Weights of a small GPT-style language model, trained from scratch on English Wikipedia.
Size: 9 layers, 5 heads of 32 (1 for keys and values), MLP 512 SwiGLU, vocabulary 4096, 4.08M parameters.
Architecture: RMSNorm before each block, rotary positions, no biases in attention or MLP, untied embeddings, attention and MLP in parallel.
Training: a variant of SOAP for these matrices, 134M tokens, 8167 steps.
Each number is 128 + 24 x the weight over its row's rms, rounded and kept within 0 to 255. Layers, rows and columns count from 0. Numbers have three digits each. The size before them is the row's rms in percent of the matrix's.

# layer 6 MLP gate, 512x160, rms 0.154, rows 427-453, columns 80-159
089:112111105118131109171118134140154132129135132086133127135152109146155126134151149138101158097124127146166160132113150111159119084128192081171152159146102077132106105169132143112118108166146138113096116141129074066087128104123134165112161145
111:139137138099161150107137083131100165150135107106123146109126135100142118141147148114128084153105155179082147126146127132148125170129136105124122163099128150126143121135140096137125104170139125075156160128137129131153120133116138129140103087
097:119105103149148133105129140111078170157096121180099158124105131116127143154125146111161090127156106139128096127095103118136101113127126118123145127140124191126144119105148146128131118137117159159099139114107127136153105160103144078153151138
105:072114098122100122171121112098098111152103118125142129155146153184137129128132076129119147145110142156117155147132158150155165132097127146122106112140133147097160118104126125146130161095119079155147110115148110093146100137098166100139144166
103:145108112124138133085140145164109131137129145130113135065094143099126087118119130117140114153158165169118131103128093150120121132108107130114100087128125083116104144143126102170129121137103101151135090131130143108144111114150119120147107081
111:106138142166127130109093097129108116089149136119156137147171114104136154163167140136192145112170112169162099151123100110087171142159097163153144132143132151164162149131128135127118125079126137128145155102151136103147113165134116135131137170
098:097087152116125085130124126093173128150132110158174138176151123124116157137062134109143127104108112112119082128146154148154131098166127151190121095112104142147128134137135147116077159100137157144112125145098105155152108142139115136091138133
107:140131136093123122159111126152119127086113155123114172163162162097150138139119131136133154140106110118149088161152115113137103093093143143108196112155127162129107147190100123073114095139135085151138148093079116144134134090105092136121077107
098:086099140137156139131119152140078094103150124093107127107114097089123117163145167138103143137156080158135119132100141133148143104136106125101101123099114118133119127177122109135126115124154146138127106166106146087100095162129114137132107158
104:130125098146161141130133129139125064120137100123056162109100147151137134158122111139135185148098133145117098095124119128103156147135170068130126099139154105157149108146079141127114104150115154143127155146149109162137106129127101154076075141
097:139125161142106120144121078113128133142193130184115139092142123088116162152129132108112154125121152162126129121150113157132151114164102116143163118143159096162116136131100124144166092106170168134125153127089166142135146124089125169119104150
106:113131132058133093117128127139147121166112136170134158102143077136107148141104148113138131140128146139149091111118137142173117130149151107156115110144111158146152141117163143152177101091094057099145127161149154140124129144141102134163118142
101:108194113176144123105126081133120138130154118130155115136076148142151141128106097109123136111131084111112133106085135142135115136104129113160134128124122097153130110134155128153147095092175161121132096118166140103151139129118073130087143086
111:110114154092120133128092116101147164100141099134116141120085116141148133105119070107127101150106073134156102142098142101124098101138149076097121096106120148137178130127100136148107134142110143121114080121145125105104147112117114109167086181
086:138131115164122162131150135149146104114101117168119142157126159166107169109113114129148121158122056124106100141148121118142136137091153095099116083108126130146157132182099134152103158145152141119153108106115145110182126099159118127093121135
089:115118152121139113088156121149141110160132157120138112130122137089135160132153084115089115159110137148121113079150123106099124129083115115151115158158094147175192135139130105122163102104106127170160137155186135142127135174144119103120122092
099:132126140161115123130145146187152081127120159176101130119116135111151179095137150130138108158127116161109104173114101116101152118097075121100113145163125135144133107118141113095120134115145166165147149121093165157117096146122112125108117113
094:121132104120159138136119109157116123074131199126131129122156140166130122103119151133140116160121174114107117123114094148149108148078125153103130116147116104095145193131109134144146091133160125095139129114159132158110086100138103159116133114
113:132134140141130140113115148145134145133118118107161149141163146122085093125113144103172143157126135148116140107115119103142133071126085095148152093135112149128176152166125144102150144142081106099118146174141127118097133072149120169174136146
094:139110122137133101148090112115185124111113117168156117087158151136148123149117147111140086133158110171158101166123149142112152124111169142120109105141134095087127117153122100102083092148112162145125135147119148143121156135163111142100141100
099:143120116082117128164126075088155154093157155108112159110136141119147114144162071131179153134096137172063146133120131133130122125139114122135156105118143119130111160113092122122069090094123178119162142124143137168122148116094097127132083137
103:131156138170147150177120082096127137163125100137143156127101065133141127151124135124109183111098108139137142138151120121144129138133128119140117186154171075120086120123108171138114069121104148130144123099124124122159141113112109128137128160
097:113143105124121167138143162111124106118119116134116109108095131150118095125146079103121111144102159115167080145117152156115132139126107119128076146114159167117102138105130153131172098104159164150088148113102113174111139099102103130093098142
107:170133130115108147163185100102109102113111127104134163124101147132147133155114122160146155125100129123149120141136150124157160122143178138144092144134125125149112149111107092163112065092108135120126113116111135133103105166084146151130096165
100:176149147112130118130152113118133173112127096106160196153142087145137138172113144128146140123147117115116150121120093120170112126104162100108114176114143077136130121105125117117091144133140136167113144113166131126123113164143127135091138094
103:138131104118132095088103156128111111131123130133129114142143133186137133095136153118166132121122105163104161116117130119097125129148116144130119139114127106105133161087131122130141128132106125107134115153138131159147101145117109111117210143
104:127129145147125106052114109148159094154102140112136152122176114144127155140168119159147139097124109099074156121138160099153139141138138116137128155111124151142130106096155163107153148114080091131142104138114144130142166162086117117090108131
# layer 6 MLP up, 512x160, rms 0.15, rows 427-453, columns 80-159
095:133119097077156119107149141097184138123123089157127124107149103127095121179113135147118143117108149105119126125113188124136103158130135138142136077122153118176119103147107136131130142092101122138122117147112123142128129145139143179082089142
100:106117167120112178135115128111155197125137108115146126130167121132136123144126090159193173138138113158161139147125114120142162123157175114105115129106115099099078118146098100165154109151125115107137128098163131096127125132174190103123109092
093:167093115162098125139086121134117135137119125151108147094140137143116103123151084152110114155128098161135113121133132126095119155149122163083121156136150114111119147150144121161147136108095169151091106115105185119169172122106147107193148141
106:141118130165115131168112130073116124102124110129098154125142116128141115102111104105155183107100154101093082141143151142143144113146066135132131129128149122109154125142108104106129124148114110116142116137073130091148109129169151122150113100
092:156132164122076153123057161110145117149104138139113114111165139102102150200122099127107144128123092145115158124094130143112082127125153131154124148130086132105138148136156156125118109107102136116116130086164113127154130140121126159127102131
099:135116092129144133123159150144134133118075123156116109114109144152170137119134125101050083122105117103115121108118123137132082162116130092088136125100116141151105155128145110135116113169116122118130121168162123152104111127100120133109147096
112:128094168155118116144106120140147090139141120104156146180112112132071129120073086128147133107152099131110135119159152144123167097146113154176129152115113151112132127125099124142119194099140141136109119120161123154145126157172126136151161139
096:113116122112125131133111123111135088123092082104110100146158133116133150138108121105176155142140098151114154136086122119134114112105125111086135143108139132141110193148131113137076109110088113128132147095156131120122148144128093089092164137
097:118099155133118142115128153104126173107127128135134093162123135112155146126129130146163078163133121147117137164163119133096126113173129115150115091136122156103144157114068139144128118167151108138103121125134197123133116137133122168103123148
100:129146170136158160130132118129153072127127132154122072128143121109113135145106145114107112141109106182147107142144136116165157124100119110127164100110108124134152114135133159117152117128141148100158151137159097192144136143126109120109143132
097:089146097087086151140130068156149140111116149114120102121112120121109075092133138096144121159077134107119116128116159159136096114161177118123119120170121126173121149123090169151121162099129151138158116093120120126086138155119204101160146087
106:125111151113157120154135135151111126176145095147144094144130123115111115103120116097148136086088152177129137121112144074076129146160148095100160145118124121142113107120150143114133120084109111123098126107166159146138135119115114100114148116
098:120131186093135132129171120178120105167137089098101094125103122168130066086150117135186127138135118123114113109129138142162134131164099143115118135153142133154116128114117145125138137122128096151164153145077104133146106086143183117139163104
113:166176138121110115112109118120166090104128051097186109158129087150145173127140128122137133155153158124167125103109113131124135141170123116119122127167111154099168122122105174136148154113120138116170127143086135177147156127100129133134124147
091:104092119151140172117092122143090112132125142143141103155094125135114108089151131135152155099120100113091111156142143171109197100162092129100142086093144105102102128107151153115132141141138167150160130073104139133154116106153140129124140152
088:112118148159150143141118153103092099120107154073140128136106122112098112158096118099117097149147112169119132114148101152169158107150152132114147157138105099147132118114112137131157118121105125087098128116099075125157131074150140151109132152
098:128132101131135136123124081165185100088130118137109122108140136123115090160108160118134156126102133145126104137121151117134149129078095145092135104139116119133168091116131144157132141110140116092058158116098120091114144144121158140149114123
094:104098146088135141101139132084134144129123124139132096166126147162126138144141151127140134138109091097096137122150099148114144102112157131152110173169094048190113141118101111155120103147143142128119121104177139097154088083144146143123166126
120:064119147128120151150125166150153138123121159103134145139128114125129153151152154094136104119143137130115135078102105138132140136159138127125137109103120121092114154110162098143137131120162183122089192070154083102076122143110130129125138161
105:154138144129123182146121088115123120145115148123093096143124104095126121136156140147128095118123178176139129114124057133135114097110153108135120152150143123115139080158076109114105106124077167132082128113104132129135147135107126134168144100
093:172136105127120119128103095128133155102114132144123122087108117101145076118120128133167137113127093146068132116159176120169158138155130147122151139106094104158134145098116127164068064148116100121161143127152141138135148126125112169113134067
101:110159084159112131171092119140157140117115174119116135137197081147120123129116125152104149166103173136140143107125114132160128142142104106134136109118133143127144087107179117114130130155121141163122125106132157106099178115179126105192139123
094:138138098113086156139165113097136112169108123103099102141089131102157124114155110147114114160112154135080140114074121114131153122094107124117106147130118131181109149067130185127133148120118112108097148117098157135150146108080131124075160139
111:145113137110120087176086105094086118087156161076199167139129131103113128125129128133143139130147120140156137169132143152099113111099147102146151093125115142116126083116117133149139128108180114120145143143152112127154132114119105092152114113
101:115108086106102122103130127135135127108154139116092118149115108120100140117088082131140117122165083100152144109143181131118106115122121125145166124133118171132135067105126097145109092163125130141160153126103107135126118118075153155117133099
099:173127167152130109090136095145110096122105140098116137116155115110114117180132131145144116166099141115164060131150106113097141123100142185161122140108113140140140148126127134090110152109114142133148130113132151143089168158147151107123124128
091:131147163127151165102118130112132133137134121121154139095157125095130137095140116189133110107082089087127138125078133120103121116133168115102181109101133101153108113134133119149080125150103107109105063134122123061128131138140174146123173068
# layer 6 MLP down (transposed), 512x160, rms 0.139, rows 427-453, columns 80-159
098:116131135112133147123129198122160146094133111120130074102141151115137076127090163096135090138115149133158115106091092060114097133186101127158154151158134099104123155122128076133128136144150132128153083141160114137112116119108087132095105134
096:153135153114088154146109151118117145091130118129094145086126138117085137115116130126099106134077118151175087096095127119083131113127133113142163126123093132171176121106084176125126101136107112114108119177130167145147124161125116139080120159
099:129169099144121115144167109078110119133101179143122163148133105112172128130126124145172112137148121170136103148106101080171103150134161102136179109146135122113186173123141137086125106117117097113162127129143159083093134104150154149112102145
093:124108164102105095133110127086103130130086134169094121136136107156102142140149139113134124108163125128117088146134139133116147130135156117097142145105094157128142144158100150065056146133142134093104102165106150134124146161172139154095149142
098:153109127126116131116136140136147206108132102122109155119113122178120107146120190136132161145149170129167173136157129128164171139122102141129093092144139131166146123114130164118092136181128079151108126126110167118128105142125134137133117119
100:129091106133114107165123142090105161164163140135112089159098107156108145139130119126127158116132194128162145159120152106145177151114125104157116135099096151081131116116158133117129153122130131123103140149119101171139146162117102158128098110
110:076096080130076138168131126085103103142127130133112159161076139105128143127123117157156138155194130145131113146113150116163143067170139131121151123129125138106138100139140132104141120085116075117118084094118104126154141142152116144142129143
101:151139093092107146094136107109109160156139150125122113117162125100135154170130088126104126141140141166135158110176114131160147145105108107113123115102092130127156086110137107125127155106145161119135098142143159144163148161142181151151112159
104:084156136122109166136109155123151143106084183112136119100176139166129131133082145077099155078118145113144109134115112141097122113124118166087102098121105131158136144131141128099107138105169121152150128083132131129105135130101151123126148137
097:133132109143094110089121081174129107157134149120134119133096105138134092137096111130143108127095092115166140143127167153143136120133134142134095155163137133127124156148162187113140172096163106179091150088135151156112126154147161157133123173
106:115144145131150125180123146131133139149128137138087182123138123146128157149115117130153161114091139128179146191091110099136137114168133134123121112125119098125135094119154148127136098123131139115141117133063129143122099134125115102150115126
101:123143147077106120156134105124091097137146140181133110110136116143133155145133074120090147128145095151129128090146127152156140131095096104118130117126152091138129096179134140098123133104072148094109137100123102134114112117152154099135145129
097:137111086088159097166104137181163146155149161162152139118130109136072126120134105148144137145122148161125138132117166125125128079167122113144139168156114132159144132109161125150150139145106141120147116124138152141157128094189101130172138138
105:114138049110105133144129136148114125134108130093126120129101146126058125081131148122170140146163126143125109118131106137144117141078077142176097178105102109091121133131128109136146112145114120091114153126099120093162131106162167117129130141
094:138145122109144123140120077096128090139117137114123155144100093152120114084118129136134142108116167116147139142147091097120173094146120145121188133148080149105087157153131112153138132137110134117104161132115148150092144118135099115115079183
095:169139145134131108142157135141161089136108138105189062080090154119096093134134145111170114162112162116119108112155172126129145162099118101146129145118094089107101138113112108114132117105140104107125127123141070132144137104107133127155136142
101:124055131173128142141181114129140125115134130144125125152144147097162113113110107140143168143123116077116081154129138135133146097123098149128118132128162182138107128139143089120129133083136130148119126151140124127100130176094168117135111121
098:142147100118137128154132102112094106122127161130111112093130092141147133098158089141153088169189146165171144110124095103150144095095132137134122116079058129061148142136129132137159103124146118149138116117152134115150119147161147116152147130
107:109146159133093098155103103157151165131091163128164153129165118112099103161125172103135134137149151175139159118124132126144111127130144153095135114129155130135091125089147132121096126128176060125110135142162131108138161143136121123136145142
101:110127129131120096108134160078133142141140133081125144137117072124131142139114117083168180126132097130134111108108116111132135116129171085099135116155107136113133175108130102119128125150094079160078151102159139110112147122161169134114121144
098:108146132093099092114126128114135148146132145136129110095164165127139147173139123093129096091181176107159125126114141144134144148121103173163135154130151134125154132152148155072080130114116095141132112112098163100157136160148127132125114113
099:099129112156140153148137155124176117132112116127118149107134120109117127120101136153130125155149164099154082147119168129139133115112123122128160071086094151108130125085117138133105156122159132092117137152183135110131116129124182091119084128
100:116103105118142160152106138156170130134148152148130100134128115162104133124125175111204121116156117096107109074108159117117055108108137122157118138114132108106149126142096093121136174101114122145130149153133162106126118124166137144120133139
110:125135130126163118123129123138116130119119126110143164160115136146105124122149098122164115131123142105124176123115128132122080146098116163108124119104115120130126119139118098114158100133119107120174148112101143109188126110135168133150137161
101:165213118122155103138114136134115169117077118109098142109134142148091150091134141092080164142135135088144103149147127134126127151122119113100157111109141105166103129125139144124125138147129149117140180184104096147118122128044129120125110117
100:103148121123139123066121151158127165104128168128147120130127129126143136194143161128121129149120126142143137130118137124145152141116122155101129127137150157169152135122107118124083118126150168118118086106105138159107160149105156089124157134
101:091098089113093178125134128149165131154139133146124111154138112141141152146129113147113135114107147121160121162113128154151164113162133104155129176158155112188137114125151134157147159164109127104121130105168113113129157136115076117112099095